Part of a small language model's weights: 9 layers.
Each number is 500 + 40 x the weight over its row's rms, rounded and kept within 0 to 999. Layers, rows and columns count from 0. Numbers have three digits each. The size before them is the row's rms in percent of the matrix's.

# layer 5 MLP up, 512x128, rms 0.0979, rows 385-491, columns 64-127
088:557494498462472499522587495450502481475531477472533532498519466466517421560443515430547513511506447437561504482520429519543549549401553491485506515535439423550436508484495501500498493439521540
115:490479530479532500514580532586488580526492482459507512456509513523495481521482532483589471492480521533548496498467524435478460535419513431487535450477540480490428509496532498513407524511532539
110:464473494425476522490474522542503496500496449542471519509513487508493610427480477459525523442455481549470545421487437472445483526594523511515591483489497510575551502495483489589516453491503535
103:528515467477440539485482459531546558463484548502569531433479476436501571521454521512525461477513464436503569498475511518538505401501562505413533519503458545514520582533507570399500512500518511
097:505506563530452568505466493472552555485417507550418499476502520443555528528529447462513522429512456450482586511501484491487455517462456495485524573470537481536515519468450460522536450489492505
092:524494518502414501542469522501508469506549517453441564584399542524548457488472549490532452548470535534492536447523461526479520568506418512515456508583458489481522509526525589510519484552504544
075:514505427468576568534521482598474543535507446410449443525474509483541495481493543480488486465514418542446507522542511442529443510506538517458488460503515547620426484514498555461469465515531466
090:479521481467540487536494508516492529488558509561453530510510418434489496561468516494509497512534444443471514428584460423481450548453478466480442525528525526549494568510547506550490585507522468
084:453494488555457494505565509500539447482482536455468543450461444489518552429469531465472491530474510596477469508550521489555444485533533558541525515448527446512539434467527462488530478532562521
087:536550456535501525471511480574516452491515444473514489487501579476506471548507568476479433516475441501520501489494534529484457529489544453555508488525556526517461418536415491478531511515536501
086:540468464458463522461489482477466482500470501514499581555447535457415528470460617492524517482489466515478445494569573535463530442546492472430518461572513459548484530475470516511470451520533559
089:495503483529549567520491510479483454535504563477522514457522484476453546495501551564544469468406462452493485505551445492464561510550520457430552502499563493528423454539488481450394506512504473
119:533491447480522491449538434443475616475480415474565577511516504490547532503529454479591556453462522466550450466528519452442463430529477493470511498533499457493523498530461514486434513522492548
100:527527450469443543459527544435528537495508572419468493445518431482474537490491576534505484554513497577480573519542484487483474542502481491440497538457491377516471490470465573538481495472477526
102:473433519497580460471454507418484452495520505518438491470556445473523544426512526557450465471494473487454478526541513493518515475503553505573547530488445519523513480513471533564476512481498520
103:475511438459485545475522515461546522445571441486553502558529584441522467522511480557554496463503515529514427531505548543543484481512513527425454524548510572500460443468490494517471468502398508
094:479518553469414450444498477555477501459524519645523523539461513526425506505535556583559456493546457545547439475503455514476485487475513465490439529451468448451435509485494518459485503480531549
104:506492475549577489540518527445478566505534485515550508482496538492540547524511453494551566456456420525577480440517518481514522559512526512483536504479505510466513508477461433500470566463551500
083:552507499480577424397506445539572469487510488469536495526546454503544514501480486459551500507570439512514512497565467514502509479423526547503565542504529555499536526481461544577452432495459495
087:505477530512511485457536474505462472458440546520505529532558437396491528440470517511561534551419492513558543488521518549478552508520532504399499542488557508582452577538466483586449463467455481
115:461483430440468485510496486465496420567570575562548573492506502478485512541528496513493486470495524468560479499536499403504578459530501546481562500570494421507483541501548469462444518509471543
092:519469545496468495489499462437485525362561533515491482593506515496505577483511532480511487531553473523514497497487489557469534407463474490503398527549504507507578537515470523398531471494516571
105:521506450533495505518393473498540525479468531548459482459406529488574522496467492418438492489501559493476489527503515424450553518499506447513525476444497523517477533392498496454450528505478499
085:496488463523457562557465482571496471519534478498482472525414501508556480511492509554535462471591504559457493414562501524507424542483397462479482539558462562502540526520493531486518498484453557
107:566513512498517530569532468475482449413482505529515567460521501524472563417461545449519539520524489509547463495525474505487426530547475495494476450430475453487582442462465492521457496558492550
086:514502494513543537514522498492444441466437536524448509426475432476457446502536408487528468498510499447490508569540562512499524452539462511490506544523495532499520635546513489466439488496453598
097:499451467511522526600508550440512488486481485532490482458483516520484525496513487446460524482536442571491495499569549495515410481457466454533481542549490418481571494473474502512490487480461526
089:417490522557470412466480541415467458482514529450434491522517406486442554516494562475527508464538506528472460479492476502513555519510438546456485484526511526498455545538562544528469494509490563
096:543493440535586486503573491506507493544499623466598470515518455451450510565462480461453564552422462525558539510498525426475582526546479483513472481509480531496467482473404477492493492512496498
097:545522533532567427500468482586484514459503563473447573502482504516531469442512458553502441506518438496474516497539553481464494499525510539486495516541445493476488530498500494482447477511532491
112:442478500567516485493550525501512469594441490500490523490507417530562495492464498434505433463510504493537575480486441498464421483492501599488499516461554502582485588484451433504515527522490547
093:508466505510511485505561496591503474540446531476475604530507481495495520471427474485520486551443589528584495546479381460431463512548507484467501540485552493517513544516562439478551472563520509
100:495483419562464513464472449438528430517534532479496530532454459470498454497520391506442433490517494513528428528463495454469453506570476503491530543521515476547551520527548553580548465518482513
087:498548455504511560458505522517492500535475503448500513510501501532533483501494563488509494481522542521522503504581493547443480518531479516514478488540458448567477541511420583638458525528472465
079:513559518492499568505482454540547508441525470504530521548463450478386510599516519513511494499417524498511538507472558506458518517500479507461479503508484535534519576449452540489433498495472497
095:482528459494472491548494513586463510545541470450482517532475522529441469494494530487523498581403527532500476465474531493543504527512419577492531470558467520468540587483461509548493481551457513
103:551496522481519581492514545519461568421552493476544547410429507527521447415468486497458507525494477527609483499497542488422541449510462513584462520512515499394488590452494514463522475515472436
106:500503493574411478494459480440537479509482489445551527556577526482483562522462516429439489518429467501487495494515549531482580506516535527503468558476509588480478553432421484529490473549497427
097:528494465432506545581576523485479504493525596488436475520472526463496479462527454473496482446583453466532570559484477495554518488538465509506465583494531446474586558454543574474514494459456500
088:492512509517517465484572509516518503486508483482473403525560533539496485537418526495616459518446508520546453527497495517447501527514534453535520506529525462479548546426563552508496514579540546
088:555524459573456493477540541465523440435477495561494468537469563467473448495446470503547437456432437574501502499515417525460572531510574495439472531543471475470464486527491474520522562523470503
095:555510480486497529495515558468532503466578482490501466554465482477524444511435540422492506547460459482509515518442439538476502488475514413459476488449552565523490452471492483566541465512462539
096:544539504424464490472528505537502475473465532514433484449457474405506478545561562479472472474540535491499488463543426471567509469545443462438527532543525489521405465463520461531514490466515534
097:542534515461505423440496471458479539520494518592487567403587508562433431540422487455522441516543535447489437483472513461513552455482532446549499478437573497539444524443540472487494550496505590
090:468528540533479472461512471538448430473552423422568528459524514541433492458535567475495475523472531482616498572471527512517460516465509561559515532479544522549489469495515511463513508466470568
084:561468553493457511517557509477491499525528485547470460507429543496563411479408608489511494478594555439493495501515478507562499553468447465454502531483491534521513483425468499502486459504533488
099:560490479523520484418574487541491548470541500511500460550439500497541491480546456490455425523470479536493509453456516557453450464535490502480478511542574498460570491513503503497513504529488566
081:588493508507539584482496469554479553525463556423463537511452486496455449517426504484533543456447551567503499441472439498488489537477505497500446490553507504527425538556490531552480478519498481
090:542552560483477565519553481550472505440518468518501460588465506495461444589466424495499492526533511472495511496546504488461562464510394460528456495536528516438505520450530518481586492560498586
102:584492498469512462521502467459515513508560532541479513538542436532439597507477494492535536440497432487530551467510450526452522514497505526489496546531497523570452470568464452451437479490516516
089:502484543507492542517539479443540488470431556496430513528533540489493529567462484482472460483485497494515455478539490575485532534518510478508472479471537439560470560449496507524531519494556475
104:562461435518471507435480486591493540514554607460489573535426493564506477499564493479445490453525482480608499491478443603578536490456516524556505546477537448560502457498453511524480520510515488
082:540460531432528474452539501487503504528544549504511538593594525531452491467491481452532532503601496425521558490532477487454511540454507462390489547488494487503562459467499528526468460593457511
096:540509486483495517579530490494494548502526503513488541518506549520485426479489448493543462409508503482520463451513516490522577413480500546470436456579529534407431416538565483524483585554461502
106:514457483556524492590404522550511515480496477403500442524524508461527444457463507475496502411506448505475473509490518494544482505451518469547536514629500557433483494562488543481434469492553497
108:494494452471513496512546501439545497423509528457490560549473566591555493477505455485454546524554497551508474506527534550459511472503464495463509528483507481506436548561543469508470429497495514
105:478521553436479526464527485471500482463516542498517535445484465574543496490443507460526417507506455472489480488482613538477422549479502556525495554520537570583486545535526507479504512497539552
129:461519544470484492550465501534505545527521461473603517538414535509485439500537501486512494457490468490499499518500573505523466571470429508527518580592581477477519505513411573528477506485498522
088:484540426468535426474514465518490464455551487403551504542497454539494478506488411510514494499549440524472466537505467462470539489512582553497504486505523593605487538473531534547541565476479528
124:485552498512485464519513519509517594493528473463489537528580506540471526504468579507465474482521455444569506431548440519538455517514499531446444495486524543491487409474478497513452548471456537
124:581482567550520496460498476519395482440503450510414484528568516459493519486409516482537489503456502496491461424499489485520445441587506483513572567447510525455544487498478521469539499457560554
131:496431548506517513536508548513475442509446504528561519511391459492485422522434565480483447492476475524514529521512559492510428514522506498536537557572474498516493548456549516451457523466514451
096:532584524479503496577458401475487475506582524520536505494437471508543532532487492539488535449551463493449510550477519505472529430464465569464501568485498439487481505490538511569517562488449486
113:495555434541449510446513554456511491435451497504479442537473524509535552573525592511462458420593487541477435455501438502468522503558555481506467473488570569520492472448532490522494451464436501
102:613529421495477483507470427474453505550569520550497511493506506457460530583526563563502514486460496479453509462421537539582504487485523459435563468481476460509475397450495569452512466576480478
095:486526425427512481467517603524443507529474577539480534492470493498450469546489397519443496487474434474552572448505541532519468454527462517491598539513520517555470477526512462582452585494516523
116:474483487447502404539478534447434449453534481472543490473465435485476496484493518425549461516494470522544464510483518535578463489502521510482529537596554480513442533551457468429517616508491494
116:502527519448473517482476509480494550463455535519392491576496524491546492555470510515559546488575504478482549445500468538498498510565439496415556474549578505463463449432480503527542535489497554
091:496500492582514520517520531369544422528474478528475430532517493424460502537478456500548563513497524525465498528547455549460543483511456466513496466514485474482547511421475524583509440559563444
116:511494546519464508528499418492521462447515448528476480434511522470568539402511605504473515521552498557531460475509477520513421491442490492553481533490508580562479502462509508505502536581500457
103:527454499359491521448526455463463562529435593412441504404491502542551529527501531466532465529540501505579419529530527446512521471553530507479454529492475484515483518509489432535486470535519503
092:458498541531514497591525442498458411466528464495553450526480390537498483509447496507465480576379459540495521475398503526528552575477512537449481569529549554530457527527549455487584479498464546
088:475490471524513493489535467473499477534542522428532532545483445531574507452417478561546517553455512517500450525464498515507478571576546503505471460537436484422487565485454551518520430496549492
094:551506507558537525467509598480520503524450491486451453557544490398539483497472458531625461534504479498451501550552508467506440480525438483513474529463536570496525442501520525457502437583583538
096:453483506479483565459461531495488489463466505454536576489457554453471554457508524494506476528492442507503468456469526512484426544506441582371429481546527518452517501538470527516473451556550577
111:497537486441486460406447502513514533437484493445538478476526483508475525464492551508477539519558524576489540530484527533453438477495547540490408491505540469491479479524463449579507490499424540
084:488513429529515565522480507499495549558480466447486488550564428536561529462524501428545464484554524552544523452577508513617492554502445553495447481546444472482446503500472504507505464463488530
091:498538546479507526593512443476491522434430525421450445455501482556591436533436529498548502493493388436443513484519477499501485497532534554530469537456454455508566482473521510463496514517495486
093:447487471558482499536508553504511581455470564558511545510444437466475468537531547448479492447481439543560473494499552470561533473490495427454506588540454503539503558515436485507511534413494513
096:529584475485499483468482470474466504520505533456456520546465516445531460569528451571511523575506487559505497483511515529491496424485454549456483558551526504425508523517544514490518483452415489
090:422531527520456602524456497550491446519416567568464513501536479518497567476540505479438481442504518471531461520569564452589508479558443515524517468532587500500485431478506493502471501535465516
082:488435539503506527540462495503495442477496484514488447557487564486508523517425473539585436472463487535509477562490541515477488443468532494489478548518526403507529486443518512510586434424562508
120:485495512528519443505495540492497451574500509456535516479387533523444510469505512518522518499511495507460549516448512533517465367500443477547524493510499451553450527444528534490441520492503513
091:476534500417480477489443537548538523486497506512547474520456501561503471558507493550511410454475432531545530552527485473464567488459517478541493461501500525443451477536466541456493494468515561
094:483536492492584428546522513458449560445526465552523459473525522557450504487540502467459484481427510468573491532516488390481540476459480461573508530530525557493456513519439581561519431514509505
085:500491451493509502561556527467495424459545553509507549507541535547500511474519464406513494462492505516604530499451470542482547521501486502524498523540559489473491516487521545476556472546550527
102:478495429477412440480460452518495414477550495462566434568470516535464504509518530455513460518536534565541435487502599503461524525500461549454522481517554451546561484476476518507462539551496554
089:474466454474509486512524526445487524525517503558478608480472515438497534463476542468483468513578451557467488509500472486502403478491541531520577499480462534509462465434531493440468452553556478
087:525462516431559457488425496476432480502547475485483507478457521486458540541512493527598494503544478455529511510543456487441508509537441445434484518599513537475543582524523491478602552554535519
112:512550486530462433519471534548543586463523534538477555491550501548481456537491477445488454483447451536497473454490446583581514468506515496404477586546458472487530557495503429468508515490513491
085:470558511425485512469465520532495527457439513520506547518599447394535514501475480470466463545431576497481481530458492479495585472484463457471508447476512523549505534489482509511560518476446542
095:489507513510492461488489468475573513461539479485485520545509508460530502529584511480443550495545457512458459503564523480516451462537521507374514471481550541454488461411437408508475545530496584
099:485526428527462453518537490468473522504580518550597475478435463506480435450500394541551548491410485499513512494483485517492508483446531539562497512560573550485619506524530562567507498511495517
090:484528478497505569477450560524463548479510480452501504468477502431462468527518513473452508475487499474446551521552474538501535577499498497573503537592475491427521466476458555536460429576572554
106:465566554495514546488498556504542487470555461445488476474476535469514529489507485515498446515466498496505528521524473548453451435552433537501498536503509446412562482585564536511512453571443505
095:510581564446545488532468436500476539449522509539514514562523519541499549395512503507463540474498517519540455510521470419503487458463506468443441528560534488527454593548504556473508500477448542
118:465457473501547435564505546534500491468543493492531508521422454505499449457445524509471438497432583513535530540566514440513419495488543556459510552539505461484454433529471544472521464505509525
109:501546529500469501498525509500446510482496535514437466503503485494469607560497545487534507466489505534542580423578508529404523538500532525515535516504494541507466454508387445557498567501506436
092:477592494449470454457449458484484485485532471560543502564440457475487505502448509575515492598545537524558529527471515518427522474562423492459455469528500518476543550416460491480537552517471523
129:500544404468562506549431508515441461417542532533522506471542484440509549484427536517530539437467479540560582506534423537439470535517512422539540526459508482507500520496495459494493509501446514
081:516474528477499514484464548583533415530479485471437459519491486481519472495426487517564470444563441471511513448505484505589500449521471488550515430555587493591590513573509499481450513606495465
090:504499457477476524478458538370469507591513553458492554492470462526509571548532523497586499452476482515478488525534498472569549523496459501469483509492528564561553451497541533517535526505433480
112:507504556556524368579442434496485523514536480508575454484463494474428502444498551483533498537541507562475542546537436522568530490513526444491499462548542451437497496562460510513504519513492562
075:500502520554486474490466524490536437523578445442518458509455488523512513514548539547560498508518506483531552476559455505456529588474471504486493569492519582524491449502479514544460530489434526
091:545487444485602491499463454434497455477569496409464507538540531508577551432433483489435489505502458555487556557538499498490437454507519543469459517434473515512465557408479518525485474583516469
090:525513467489476460485503492519487493487568430464508517489473492470480506471484422531522494507497487610512508461425576530506523508508508531538501496517412588590542440472514533539526524527513488
102:479489505495482541574540510581466460477472545458510506499463485505490499555470493478547456459462436582518456526486435503460477523472495467498580552587489497507437545520493557461527546493509495
# layer 5 MLP down (transposed), 512x128, rms 0.0709, rows 385-491, columns 64-127
080:515451542540460532505473513511491581462439451421491482493580628514513466525542513449421478500522478513366510508551497462478482444509483420498537505486467480449459470516527541498460462478549473
095:528500460479466486468425553475568496492493489472500548444471453527501496527536541495554532532534469488533542603452519491505456510595522504487435452554464588540570473540467456571477504465433479
110:495535545492485516538610476452467437456468511527486469551468555460430509455497552482487412501531512544558407452474435551466510443442542518558531553458426578454513504507461432532527498495531529
104:508501499477544453427538518467487505443518526500497485582517511512527516556517503484447527581475468497529478538505543540478456514475518460541432453480526495492491466456481487528515556509502480
088:469498507481443499512470449469486542451493576417521471515499537444473449508469549476535513542463504529527497563533519528483473474551472493532555582529496470385508606501534553477473506495506489
090:596581516508517478489502524409480482486491488465493511453499459539572500458467470514444538462556581536478431464481480502468556505438550546498514523427460457515468495453453482464518546527488536
080:408518493515371478488464532582500534458502527528511520480512526483456461515479410519478515444563555463479461550462517489491497522559588481491550503481519450453499522554514430487473481491458572
079:492455529506490452490467514501453532484497520462560544460462535435478496509502515416461487550469457489473465529574492470526545494501506464517511488554495473438525499498569480507474500471576500
092:575512509502537431488496405447483547537483515577548510561503564531490557565517472477480567527495493482505496515476484486440501503570502509481509469443527569425510489579521469504526528395490461
085:441469433488428547528460515531482513560474517410538484534485482553467483530442466487519534483469491528521518478473504546517522504650436561493473464483487564495518552452513498484502527543556452
078:452502509564471501467430527499462552538451520499548450596527525543510532516475538423483424535436469443463473503531507516498527421493451432584460511504522492415516506476522462522500525561545488
094:427491552521481540447485517483498537469474562513503482477461566507480490454515586473447469509471492493500471602509494465499463504439500454501487602491520438468526456558544499463470520520506504
108:440484511566470438511497568494504453486474454527448507501525529471450485596562479466564470530454447537509482442514497451486517516454484593503467510458453530516447476462477449511528504479468449
101:520484500478506469602477491497510528495486479539568511573467506580472466497438534412485519463460519522510439472482505487477520496547532485508478533557454573431507558494473386570479502546464531
108:528555413460499549506556533517460555438479476477519478562500566499502476560508524540529564524531484455529515509457487530488496451463537507522541449623531514470511566522568469476442483507477462
105:538507473571558514475588556520406521497505571552444425483477437568490470444439546470480516507577477516507540494518467502409465499448481528512499536521460507503458509491551527480490439541507443
092:503484475494534520536523577474415436517557513399505531450445483539521528480456482484503538547444541490512536525474490514484474422532406483507588454513518564461552485507594488492513559473405490
099:535556460454478545530453475562462453463498525618558472506506488457472533552499543477389537516486518436448536532442499464511462522483459490527416554451503525498472443523545512543560480478510523
082:486444505532422534513421496498451555504452551422494448511494565511499436515495551434455520515468502511429529528449550487496466521502446507483532528517440560397496508512467510447530504508557446
081:508534494458457561527478591508459567484469566484535459493521563460506474473533557444466531476426510524436484528470492451522458439439458452505540556506527507470468468465507467482530484516516472
110:474517443469479449524479516481464475493576547441461504509447433434531503494481456529534506525547494418464466492505578496573480515462504480514581589460511484517568525464545453500470540499454440
095:405510501488501524506503542532503504566502491514484412403456500473542430497510509516538574464469502472559483401479472525524429525513490447497511439473477518593461494483476529562508544538519528
095:505411536476512489487538513551533474486549495521539522544548487495454492464537446497507491557516469480535526431597501482589438506482473485447439470543482533492592484557546541448593550488583511
085:566522565489498497481440502511481538467503534465481514555605518533490474481422472465482505505497494517431499474499477464500502499529418534489494493390461566410543435399560443475546516529505468
107:519493482498595451485466458534530482447498553500512441499493448469543563436524523552444511557606471495497458444507482488465476613489518541531454536494562528539521405550486543507482504474501502
089:511488481518490433554546491452564494447483464469495499479501523475461554489555496454508553641442552504518549531490530523562464617463501530543468503492548493435521475550528451534520489441513482
113:526542492491439490510472485497495553517503577477486531536515468493506517522485544507516538577515514494512489481437446499537510600525545467483450438505524587562464518488451489553507460525575534
094:533441520491515529500464536539498475563382542477514547486472566507471552455550508466424451489474503503492589460502496539534486509479466457513530496498500472545492497559591467462502551491581533
084:507465463550550526451471478420521588442447517547469460480546479529581478521509540501499528474532502531471447553510578455505557518491498434446462515518462500521456539478564517534471419462504408
101:496516530513521546498489501416409517583498487574476469470510431508438498502505457488525503496496492500469460512501441566534496515466577525573515435452532506501445582542528483523504481425412494
100:502558503435498511574530488500545491560525499462458469492565509451437488494518516518457493428497465534456489526496487499416515476443469471459407534479516509409560480572422536518551564494418470
099:481492559518463614521461476437504532506429457512438522480484553478529543542508537562542423490485491513543570504564513471587587525461503455524495498468537503478495487483516497505495479545511472
096:512491502416460475440550531514492528502536574517542534383518530469531476484472478479593511565458473476549492479458526456545576492519536508462511519491431481441442518548475488506538498497436482
079:524505502460392503457484459519477504488499426459592452475532510467468550442504501472452520516593547534426494434489537507543553538527501491505540485529572518518466486432519527491493476554492599
085:490431483535545444445526569522468486518521470506512465454521491531515542442517475468476510493510476497502459508513551503483539488508521465583506547493411564557462423542584420505533448451499489
104:534456484529538444443561482468493522500527423567533503440505452513543579519443479506457502440556472513560511541466422556468511485511517529571465467476511500502463490539593453445518507438511483
108:552567518503458601466586477525509561474500466479524518492501540489482503529557442577539454430544477499480446478454468517519527507474486492445456468478560478566546455498529515418567538520439479
089:583499477420554555458555513524533510516500481499446468438486492483603507500530447527493456494545562527482509538519459470464478535424549540517549501507541483478486550523563511468499490464389514
099:481427481469467486537537486425485507529585513457532490517513460555483578530527462449571581429477503451501543524527536481442540477547481491551509548428502466489480510552446506422442547486486488
094:523452536344455533427492498494421543468539526435494512554541476531490572534564484542542453512543545587545493410460496492451518506521472560489495385469529481482479511511512466478454500513481518
084:535526432441510555486527519486504589515487521516489524536520551488540448458549469471535534490502530486491463467497525470532487519447480510474533470363454535436454585437472532492497514490531464
093:465559542518541504508483439474502470516452502467510504457561490430488554482466466533469545451496463544483511618534553559406522536468497576569484463520399508407462547482467509546436480556478440
087:464452474491542511518472469460525457563564510395525552533427483590464455585464456505562530477402509511517506513525518453535501510424440573526502433512469535455509452468549470521521574505512505
096:474507574500419520511572513497517433536473480510497476572515507436515566447500496530478505463492497546539506456501422491527469512484556524548495557552498507500554392556615494450502502548488446
095:508506462507560506453505475461457578576478527516463468521542554543500476528533538514468570468518471486532533550544532544551527557523437420512537479465498551450485521509462524430432483479532499
096:491416537598505570472454506512545469531482472500545467468515474494578540481507511503425496476461471561516488500513533565442514514551467479485502557552464460468495505543494520504454451496466487
114:487474546540530502555521468499507439448517511508464506505543508554399546431475443446551433476431477429481500438490447472526539472516541501528459596452451504535544493545515473492570589541524480
099:492493541567449497549421546492484549507496519504485545499493479557539523453528551495472420471530527474531491429451600474549560546521543540458460432484511502547474524578548505501461494493540509
100:513406602480525493524452480510528493476488479510445414547527504476557511460461493488570559525578446461497478515561519524486511558509520464428503527452459500453499497538395473478472471447528475
102:415519553482500497511480445430557473514516473475490529505461391441521444490498476485539527507540448507494448455507477444476494481496535540568550471495461574477513490496543556564519449464427478
094:470536551521441489462432542484486495503507543491577515473459510518498528459528490508477483496441524467461532547467520491499480474537464510480486413508454501423515500593465509537475467488465480
101:537513561526499483411538467497462529477494499490522387482517484493437589517502495450523521487508468563472439551531512554474420460515584463497529485524476495450522534505530529472530592478530525
082:573423510556524511496437536467512438451472474486449492521500530494548489508434519485501530513463573501493490514439497483529491522463480504516527500484458481495519447478507511526451468516484374
094:483517515457519457431492540562511529498502541540462494427518525482448570502523514499511485481551536490490476505483510532499425557531500467433550462416520455525566531521496365453495470430461457
118:507470540449434482473472587558513542435486496473488399514510512444502515444457540463470520504470545507506517542441515519474514472526569484492485464542539430514467508525496470532462480527582494
101:496473522503482485431513529496500464578501470506502482508511428394462540498488493473432422553457495583456481465497487552448448501475493464523545468546538521539452480471528548448496543502480512
112:437506525442552467497548553495507436524445470504545485476548525580497539538506516443505527487563465565452444500474509546517552466500531445489485491554463517479497529484520473525495518497420452
108:507525575470472536545490491549436498567498541524530501553555417505462556426496540530438513529556569536448518480485508555510556493461432561424474584477522534599437495501447555467499499463570453
096:486456443519467462533473528493479578424477517451527528542494539546598501475550555429505525501495460447514515426465462477511498479527568513437451519468481564557442495497522555528533465459484505
116:472507519462505558458547469490514464485473507490467457510527487463451474517481557517490502451496463540512554548525489457427458478500473461493502569575490452508553560553588576504535483577453470
125:452513497497458525462473584472599505522466548473541593472492514514473480518546509503497426574523513471526491453464486474557547540484561434454453454571488479506460444483510475545439467497460528
122:459561464541502494543542450435456460421552454525405518565518583542513492470494484546500515505508525439499483446473501465549492505494473564594484580546510510489537562446467527499461537537531512
097:505547476569465463494536553496492408489451472489507523518472589544579536480458449523495428584488491545512490453489503464554474566527572504487479472525520528551472462492498514499456532541577486
103:520415510468395455496487518478521484515454519469433504533544496466507590480522503446505524514532458455490554491584487513443456489530513509458496507467476410483487491531432558517478438481572508
101:456440519472427437466443551538561497534442561501537544506541495546475482435460493464548446446571472531516482548492540416465523485549487524506420549511500503478507568559454462526502517490500553
098:527443465496556455465537468537555494551526464469477520514563476501550443515529483505493552452571523548467475494532456500501476536538471498513443426459474532466397467506486514572466497520416507
110:515519435486572453504510568459535574545458542521553455522530506434503526477521533503398459492526541573588508506518511469431491501454470514441549483459479502493461529475465537509469539499491451
116:469442560510496452506479522530505514477477554507477482515558492502448563520502555474558371481506461443408489402551517542455441555482490536461542562494494524515554469550447509500519434507521494
093:515502533488454538454487478551476609380418509527517477539491524487527511393539543509520441466462527528522477531543496516502489500507452485516433500535540565452509486546517537459477488582504597
093:484573503462486505526537535495465474547499547482500465521492518553478488492457533472519581521490484542520492442563528495462491448505459518462496474474395519517476502473505414458428527507479516
088:409557429492471485529455530557538511499523538571533531497480486534466524477535522511520460500483512534463406484556537496477499598479495540516491466563465586518544454492458512457464541562532507
100:544417557524543497488471485457479572463526463450515483451516458540534472496538525457469472523518427486488481538467536488483548562529508514422516567425511484499516532472571471451477441474514499
086:550473467519506427505484442459468508533464473537441530508489460605456475527546461528577511470469527486508434544484494510401520525572504546486512495509497543486508542526531502487501487405540442
101:504538504472504460501473421488527467472483514504491501562539462540545542450514534473473510550480488550473533455541464523499502524453480521470527585520515505508453492450445428532552532445498531
092:473443495403523456506552500484486423502521446548497484490511389516559476512472444589590579470560530490417481442476517461502512487480550543525527549468490456475514456494499483538561511453495498
101:465485409411534537570526476568449519555513525539498527515466514533472477502477491488503507513537457494471486494530570489530478576527436516454569506526469486486494512483560531518484463589503482
092:478527538488531515474464472479414478389478463603499482459495562531556447492476568536463558472465487512489478483451506495482456477459540465540517536537494550426450490506552415523510506485478434
088:545464502451475446496469483485556534536570594461538503519525577446479487531561602443511544573488498487443560456474616533559538478532397465515487447549494488503494508477484467470515540453450563
093:569504491477522533475484523549525548522397472480531504519532558496500444576509444519492520517489529506474488476493480438455530454526428523507398440477500528393490467525530563491549479579537498
101:488438471510523477508489505485440448536567506484438407505495485433444573445470484442448562506514492525524518497497469462541490495504533541433496526520438516490515492534504518461514497501524454
099:545483493409440535495524510493502479464527407473517408501462543504525515457486535519505508458500519511535476489499502443552451523420573548538472509514428590476467516491526539434546429521590533
088:526544564496452485479491476505586513496423564530499514467462503482504556507516456443440541469506600550437554543482448463502518483433470553564460450486525546525429482537467518452456475522477413
105:476483405547482505529511432468469476523523474580439458438519544491516426483517457557508532485457456510525462472511520592491413452516545570505533563498490564479491526491546520543535490513486422
088:496464519599462491519395462418495519465495518488461502520596548465535542454421521528470540593491505431524507543510469509512502463481545480538468543412531504484483491579486452403519509455533547
095:484543568417512458454412444433430511454554551531502503527516511520509508460566474479440581517453458504481521504474485425536543507537483534452473486441493397509475509524521446463444570531471474
099:535515481500482527446488480436524443559459527481515485460457493401515523568527475496547524479530507478489514517405547481521420540501488440468526534516478536494468522472450481466464552506482501
098:460530559522466443521553537523538412530528442548525543525520503453501581530502436460517558421462497451515451493553434521517443531516464573555441448532506504491470505428537530513487483493535536
081:478442500452488519577424539575465487459472462521523497513544534541557447568457425529464595513484471467473446503410526457502526483536472526523498532521482522410521555478517516569530514485535425
087:529434534523547454454488561469554495544539512502597461504520514527441533498547487484513536511551500445443483500551506412540514523495483495483490480452473531557455477484449413462518500542525477
104:436541405558513420503482498447486547528464517506512447465459532547475406561474490543465473523498410547522544559439484491524565512547467492489528520507527430457505556547517438611463526535497538
085:478485526554521495611498402479535563510477460469493510527486542567430480477491499523548557585444474510490532558440502561407528472467494491469482497513499496435520534501505541486454530477529454
091:565531559527424535506517515539517476506495488515450528520470419535482561488519516470378433546522504514546525447456495435503468605518498450459507548566520556442471552499483449534427523462521518
105:488469509543439437456518499511483537494501483534446549463557526513539500449487549490542427485395480448497486532519506447505517516473509477540481501488451481529505480563523501561557486577539517
090:486477485503444498496500536456500549513507448517531521521506470538496461517461482524590457494468544427500436543510563456572503468497584501466451444455461515508490495536496464501613411498505502
106:533502491555448482392460510513476509496513504519578435513540521477503436513501418522550465520466488468537448466523508519530497456466457416574513482461493544618481507532502454523513505470573499
099:499492451507554535457590545408561548425447463484536506458558422544489479437508549486530561439520527586516464497495476457520483521537539532562494490435445483507551509459554500480579501515490521
117:510520507511518489553476473556472566426535466561472468511472558474552480467530510514523564451503502448471486460446528485586485469530433528492459494455490474466547434514559481527522489499546518
102:500473468430532526546494514392576496473525474522472533428439503566523424466524472549519462414446512548495517509500539503522399535465448486513449506549507478428527547457561507517495525462500476
091:515454526542553517518499550565457552464533506478502454464520555488500436541571428489505474438491477501509477436560519394586504566470489557471491576511514436470489474519564480433487519505560498
129:446496450457489542485575529489489484589506413533463501491523482544471504510432459545547569483467480488470515529467565424588516465464542481519501486513463510502491513459493484466522499569465519
091:493490539465503479446437583536525519498462444464521522514492500519534488501392509434463514461522500532450520534557538505552491427548517474502472474515539486466527474555482500478453549562512436
092:445562455442491588482482529457479509476493472476507523542485527485489465462514488517481603465472497536493531495496484513493508506491468511433497478546511506434463479435484523504515587479466585
101:461489511470501479544434554549438488474530562572469467480533542477457559557561483450569424591508544493522521490577452532498517570446541524482499483474524489460475521450500486457519520536533516
077:494532534527534433490515586479464520493527503462580512530507550499506453403459529461571482469480560460498478453504587555553508545487553471413483467518482531464459561505499487514467473514487493
099:523473450513472479557580512484545490508502487561455428466537450445513450483540534439483482557486469492394420484506510556500509539511541419542490456505521534522453541537441472472491549504511503
094:545463509539486505480393457452450545477505466459542500520514532534552546549494557500489501501487515477459511484439534508546576479548495457548493476474440528423472524499522530486487464480534466
107:533496553483471471460519446526547466466481539542493476464466431428430425488533526522444477489514529534491437517509538507493514569507575491493460527518555456516566487524607500544509488500459503